Weights of a small transformer language model.
Size: 4 heads of 64, MLP 896 tanh GELU, vocabulary 8192, 8.68M parameters.
Training: a variant of Muon for these matrices, 539M tokens, 8231 steps.
Each number is 200 + 20 x the weight over its row's rms, rounded and kept within 0 to 999. Layers, rows and columns count from 0. The size before them is the row's rms in percent of the matrix's.

# down: layer 4 MLP down (transposed), 896x256, rms 0.0837, rows 731-755, columns 0-63
# up: layer 4 MLP up, 896x256, rms 0.146, rows 732-755, columns 0-63
down731,089,233,197,189,221,187,194,213,181,198,217,237,200,229,176,215,233,213,211,211,147,189,191,189,185,194,223,197,180,249,202,168,195,243,173,243,155,199,210,166,187,247,194,210,238,209,186,231,187,201,184,221,236,209,208,236,160,197,188,211,209,195,169,224,195
up732,098,218,209,210,226,239,206,227,178,215,197,214,198,190,221,202,180,210,192,187,220,168,176,195,183,210,190,201,211,213,228,192,195,226,239,211,171,223,172,242,195,197,207,189,176,177,200,198,211,216,183,187,195,208,158,207,208,197,186,209,233,184,206,205,184
down732,099,203,167,197,233,217,182,202,220,215,179,190,197,218,197,195,200,188,226,211,216,186,203,222,205,203,199,214,133,240,192,188,207,190,198,233,194,176,216,194,186,226,171,228,185,195,226,195,209,216,225,234,182,159,204,214,230,212,196,182,237,206,228,188,239
up733,087,213,236,193,237,205,185,179,193,223,191,156,177,203,211,160,206,182,180,203,188,210,203,183,184,199,195,190,231,198,219,170,176,181,199,168,200,187,223,189,190,186,218,196,205,184,195,230,226,214,182,208,187,204,182,199,203,183,189,208,197,170,187,203,195
down733,088,201,213,193,225,207,196,230,196,211,233,242,195,212,164,199,225,232,162,220,212,206,223,231,180,209,185,204,214,210,206,248,203,190,192,191,192,167,185,252,207,211,184,205,176,219,231,184,215,216,194,162,205,214,203,235,201,203,185,188,186,187,193,203,184
up734,096,191,207,227,213,218,194,214,218,227,195,179,204,192,181,216,194,195,232,190,180,176,194,161,218,176,193,163,178,178,197,168,187,198,227,201,160,210,170,200,193,219,206,145,200,189,218,192,189,209,191,200,187,238,197,191,186,174,226,202,226,204,186,212,180
down734,098,209,198,193,227,193,201,194,181,204,166,176,223,236,220,181,213,205,225,207,186,174,186,166,202,192,171,208,168,178,185,200,231,198,180,217,206,206,200,175,215,182,199,184,195,220,215,204,210,191,203,179,234,228,204,218,198,229,239,185,191,210,164,189,204
up735,103,174,195,232,211,211,186,225,218,167,194,165,168,191,163,197,179,209,163,181,202,218,174,226,224,167,211,175,173,207,172,186,208,236,234,170,193,220,165,180,203,184,206,181,189,194,180,193,188,224,196,228,213,167,211,221,194,181,203,184,211,222,186,180,210
down735,107,200,184,168,204,195,212,198,209,230,209,196,173,225,218,188,200,206,202,208,195,209,233,220,179,188,201,223,164,184,180,217,198,197,178,200,234,190,203,191,194,202,192,208,176,229,197,217,195,201,177,165,236,188,176,184,215,196,206,187,212,150,244,202,178
up736,105,240,201,195,227,183,211,180,204,216,208,205,202,250,196,200,225,171,209,185,207,192,180,190,216,202,188,220,220,178,196,218,224,222,200,190,189,230,190,188,204,183,213,167,172,183,207,177,195,235,218,202,218,149,192,200,222,196,185,200,211,161,214,223,210
down736,110,205,203,211,181,198,214,169,187,234,204,211,180,227,172,214,175,200,231,180,226,199,191,192,214,192,201,192,200,225,198,163,210,162,224,182,194,206,216,218,195,188,166,197,185,159,183,202,201,207,172,209,200,199,182,214,230,181,183,204,194,203,196,196,227
up737,102,241,194,158,186,195,205,179,169,200,245,238,195,209,195,204,219,185,198,197,202,194,174,163,178,225,177,199,223,230,197,180,203,223,198,194,204,159,240,226,185,228,194,192,196,172,169,192,185,194,195,194,184,192,202,177,225,182,165,181,151,232,161,202,202
down737,101,196,223,194,235,176,174,195,222,200,169,223,192,198,170,204,230,200,220,184,203,209,193,231,221,208,206,190,187,225,186,182,182,169,211,183,195,182,216,211,219,219,209,214,195,224,222,217,214,205,198,228,193,194,232,177,215,176,199,187,192,212,215,227,173
up738,100,160,171,208,203,186,249,206,200,158,178,230,192,185,203,190,188,215,200,190,194,230,194,217,203,181,184,177,221,193,216,205,175,179,207,186,202,184,209,223,174,233,185,193,191,175,205,207,246,190,188,202,160,206,206,168,175,192,195,227,170,235,181,199,182
down738,101,230,180,186,190,215,216,207,221,188,193,229,191,193,224,213,196,197,221,184,192,202,183,215,217,170,188,190,192,254,187,224,202,211,241,208,212,166,195,204,203,188,197,222,200,222,158,213,211,180,199,195,248,196,233,186,171,194,240,203,229,186,212,193,214
up739,103,241,204,172,159,200,211,222,206,198,195,217,199,166,159,192,226,215,191,175,184,163,192,205,185,224,221,142,202,199,183,174,167,206,224,218,202,185,217,189,231,182,174,198,199,165,206,206,185,188,200,169,207,178,218,220,215,217,217,207,198,187,224,169,190
down739,105,198,186,189,214,237,205,206,200,218,199,191,244,144,224,217,192,176,229,191,203,219,187,183,206,170,243,208,170,186,207,205,192,178,206,197,187,174,197,214,168,216,176,188,220,198,245,177,185,211,183,216,200,211,194,225,198,172,174,203,213,238,229,215,207
up740,095,223,213,204,207,165,218,183,218,210,237,224,196,188,207,202,237,199,231,204,164,241,182,190,211,193,196,231,171,213,242,177,217,198,192,210,198,176,209,212,227,207,196,228,181,202,199,213,233,220,209,178,191,183,206,205,221,202,221,215,207,220,218,194,196
down740,093,189,168,190,213,185,201,213,212,179,216,183,196,209,195,220,189,220,200,209,175,173,214,193,191,185,196,209,178,186,204,225,199,190,233,182,237,174,180,215,208,216,176,189,184,195,174,225,193,217,205,186,172,169,242,192,205,243,169,185,197,177,194,238,194
up741,090,201,224,200,232,191,180,171,219,208,230,219,228,200,187,179,186,209,182,214,260,212,176,177,229,189,192,191,203,224,229,202,180,239,176,191,202,204,168,179,226,177,189,215,190,210,156,204,214,226,220,178,183,158,217,199,202,149,188,203,189,198,202,204,225
down741,080,203,211,189,191,168,199,216,213,155,187,197,205,199,211,207,208,215,214,200,223,202,163,206,230,191,211,181,220,180,174,209,182,202,184,211,170,242,221,183,202,173,201,210,211,199,238,203,189,184,164,192,199,192,189,209,216,165,186,220,213,175,211,159,195
up742,096,226,185,188,204,208,174,220,226,219,204,180,220,182,198,235,177,186,183,211,192,188,192,161,219,190,198,217,218,210,167,220,218,218,182,204,216,189,183,188,215,205,176,207,204,196,234,180,205,141,182,205,209,190,181,227,201,172,177,202,181,179,195,250,208
down742,099,196,207,164,181,197,184,165,205,196,193,198,206,203,196,221,197,206,177,191,238,219,219,182,205,211,185,190,204,148,234,180,215,198,193,203,240,197,177,156,179,206,231,199,194,195,230,194,201,170,200,188,210,218,223,193,201,230,201,194,199,229,190,179,215
up743,103,189,226,232,219,216,214,195,174,184,187,230,216,199,230,199,217,213,191,216,169,203,209,215,208,174,192,187,193,181,209,248,169,225,227,212,226,226,183,208,201,222,234,169,187,216,203,226,192,226,190,225,170,222,195,193,188,177,190,210,206,218,184,199,173
down743,093,187,220,219,187,198,215,204,242,191,226,184,188,212,205,236,223,209,196,210,214,211,199,228,195,194,238,180,207,185,185,215,187,226,215,212,240,211,236,163,202,195,204,196,219,229,219,178,219,219,190,193,172,235,180,181,210,200,199,206,227,209,194,210,197
up744,098,191,203,166,205,195,219,218,190,216,193,214,214,173,199,214,227,202,168,198,193,180,188,179,220,199,221,187,207,215,235,214,205,197,223,216,183,185,224,166,196,182,199,174,202,186,231,188,219,215,195,190,223,202,200,191,186,182,177,228,201,203,223,193,220
down744,103,179,202,200,199,213,222,174,182,202,230,199,232,160,235,196,172,163,198,184,174,211,168,169,188,218,194,214,199,211,225,196,183,189,196,213,208,171,211,186,222,183,225,192,186,192,170,204,200,214,187,168,169,222,205,190,182,229,211,217,162,174,184,196,220
up745,096,208,221,222,149,217,204,188,189,222,178,199,183,175,188,174,206,181,202,213,186,215,182,170,205,169,219,209,212,225,185,234,182,190,200,186,198,175,228,198,199,233,198,227,172,226,207,212,185,212,212,179,213,212,195,181,171,172,211,169,179,179,231,262,196
down745,104,229,176,195,185,175,210,203,226,222,196,178,188,176,187,200,185,201,214,218,166,162,177,187,188,230,202,183,196,185,202,226,194,206,219,229,240,215,160,191,180,179,216,195,193,205,222,202,192,206,186,208,221,217,185,204,194,201,201,206,189,210,202,214,189
up746,101,232,205,214,203,197,178,189,228,185,177,196,198,202,209,230,209,154,182,209,228,187,184,190,199,169,185,212,204,201,197,229,215,185,223,169,174,199,243,206,209,176,192,193,172,201,203,198,220,215,214,199,246,192,220,215,183,214,174,241,180,209,197,188,185
down746,095,195,234,220,162,213,182,232,187,198,203,186,220,168,203,199,201,183,191,192,206,159,190,210,230,221,235,152,186,205,180,223,231,232,221,204,211,208,175,181,214,220,163,204,217,194,223,199,191,170,251,185,203,197,187,198,211,150,213,188,202,202,205,219,202
up747,102,208,205,197,189,185,166,176,179,209,194,234,189,220,185,214,219,189,201,186,188,266,214,214,171,160,213,207,228,161,174,234,202,174,166,202,198,205,207,218,201,235,174,167,216,224,199,208,194,224,228,191,237,205,217,167,207,203,206,194,190,155,250,240,173
down747,102,209,173,194,218,234,190,255,197,196,223,190,202,165,195,193,215,183,175,220,161,155,174,215,185,207,186,177,187,201,193,204,174,209,228,179,199,184,203,175,213,183,204,200,238,219,177,185,196,237,184,213,206,196,188,204,181,167,242,211,229,166,182,205,229
up748,113,234,249,204,199,199,191,168,213,202,194,240,199,187,227,211,207,209,185,207,202,162,206,167,191,210,203,185,187,190,163,201,187,224,204,202,181,228,230,180,204,191,174,200,184,163,200,198,187,193,220,172,198,208,194,219,212,166,218,186,191,179,209,220,204
down748,116,181,193,210,192,234,182,200,219,209,223,214,189,199,208,210,216,193,222,180,181,158,189,211,197,240,168,205,188,245,177,204,220,185,222,190,190,188,229,208,211,198,188,215,170,176,216,200,207,217,184,180,190,201,163,179,201,160,204,194,206,161,197,236,173
up749,098,189,227,189,212,233,209,197,181,193,185,196,206,199,176,182,200,184,222,184,194,210,202,233,214,199,188,190,206,193,214,228,216,169,182,165,173,206,210,225,201,176,232,194,193,221,221,225,187,182,204,234,212,188,208,173,197,257,204,161,181,176,187,228,187
down749,088,184,220,193,227,186,196,220,194,196,204,194,191,210,171,190,186,207,169,178,174,188,217,248,189,174,161,200,220,214,184,219,186,247,172,235,201,208,179,198,158,221,237,203,196,216,199,189,172,157,209,208,186,203,211,180,215,180,187,230,234,230,206,210,173
up750,100,205,235,185,225,232,213,200,195,174,224,200,184,224,179,176,190,189,229,186,168,193,197,163,243,169,182,196,182,194,221,210,192,200,188,201,164,186,193,197,207,204,212,230,191,207,171,223,189,208,199,209,210,216,192,204,197,171,160,233,265,201,207,195,220
down750,099,194,196,158,222,204,199,211,206,229,248,166,164,165,214,200,213,180,191,238,204,218,171,193,203,208,169,229,181,187,189,197,217,225,185,180,170,208,243,223,181,195,191,220,211,195,181,179,230,203,191,179,191,199,202,194,187,216,228,195,244,194,187,200,193
up751,099,204,208,211,166,200,186,217,166,183,197,202,204,195,188,182,178,210,260,188,222,220,183,224,213,200,245,211,240,156,195,205,198,200,209,219,228,180,218,198,210,187,180,176,202,165,249,194,170,177,220,193,181,206,212,209,143,243,187,204,209,180,185,202,195
down751,103,198,193,212,221,159,194,215,196,178,204,226,166,207,204,168,195,236,206,166,193,187,198,181,187,212,181,180,207,218,208,183,207,187,211,217,207,202,195,187,225,202,213,200,200,183,199,246,252,216,188,185,236,192,218,219,188,195,202,223,153,189,183,209,187
up752,096,173,179,214,190,183,159,220,182,253,196,246,184,158,217,178,207,183,175,213,187,206,190,185,184,194,225,205,186,179,215,220,235,181,210,199,218,187,217,180,212,217,158,185,216,168,193,206,154,210,207,205,232,191,212,208,192,212,210,243,176,233,190,195,190
down752,094,199,187,215,196,186,234,167,201,183,202,205,206,170,203,181,223,159,188,200,162,189,169,211,204,188,198,188,163,202,197,218,207,188,210,233,228,169,210,194,207,236,170,227,208,198,230,177,192,233,207,204,196,227,199,198,202,248,198,219,174,221,221,203,191
up753,100,190,217,210,159,213,200,211,182,217,206,204,163,197,221,207,188,160,199,218,194,195,185,194,184,169,207,188,163,213,195,211,207,201,202,158,181,198,213,195,204,173,207,186,219,182,184,213,216,203,226,179,214,200,176,224,189,218,161,172,210,212,228,194,206
down753,103,221,212,184,228,196,168,225,199,199,175,201,200,194,205,175,207,204,152,154,209,200,175,231,223,214,211,180,221,181,171,190,201,211,182,218,195,213,194,204,209,187,209,209,201,205,203,225,246,185,195,178,195,237,205,155,190,188,241,192,149,215,232,211,176
up754,095,207,195,206,215,187,188,185,226,232,188,229,162,220,183,204,204,190,212,225,176,189,215,194,191,186,212,217,171,219,233,200,211,175,157,167,194,188,245,187,185,200,218,218,216,206,227,173,189,194,215,223,202,216,203,191,193,207,208,200,213,200,174,225,203
down754,088,192,181,179,230,188,198,225,144,172,211,222,220,189,187,209,209,220,198,231,205,208,193,172,209,217,180,218,210,230,183,194,177,204,212,227,185,233,170,184,195,192,193,218,203,191,192,209,198,203,203,219,206,205,195,193,220,236,194,225,210,236,198,175,174
up755,097,162,174,209,181,191,154,183,211,182,166,190,205,190,215,234,207,183,215,198,195,210,201,188,189,214,244,204,218,171,192,200,213,216,168,203,167,192,222,190,209,195,194,206,262,224,232,213,208,177,172,191,196,235,176,203,227,165,181,191,185,191,199,201,227
down755,092,197,211,186,223,210,200,217,213,227,222,208,171,188,201,199,152,220,186,172,211,153,151,223,214,206,202,218,182,235,206,222,185,186,195,188,182,199,178,213,206,191,224,172,179,199,188,220,176,195,205,201,231,200,205,184,186,251,154,195,190,190,227,215,207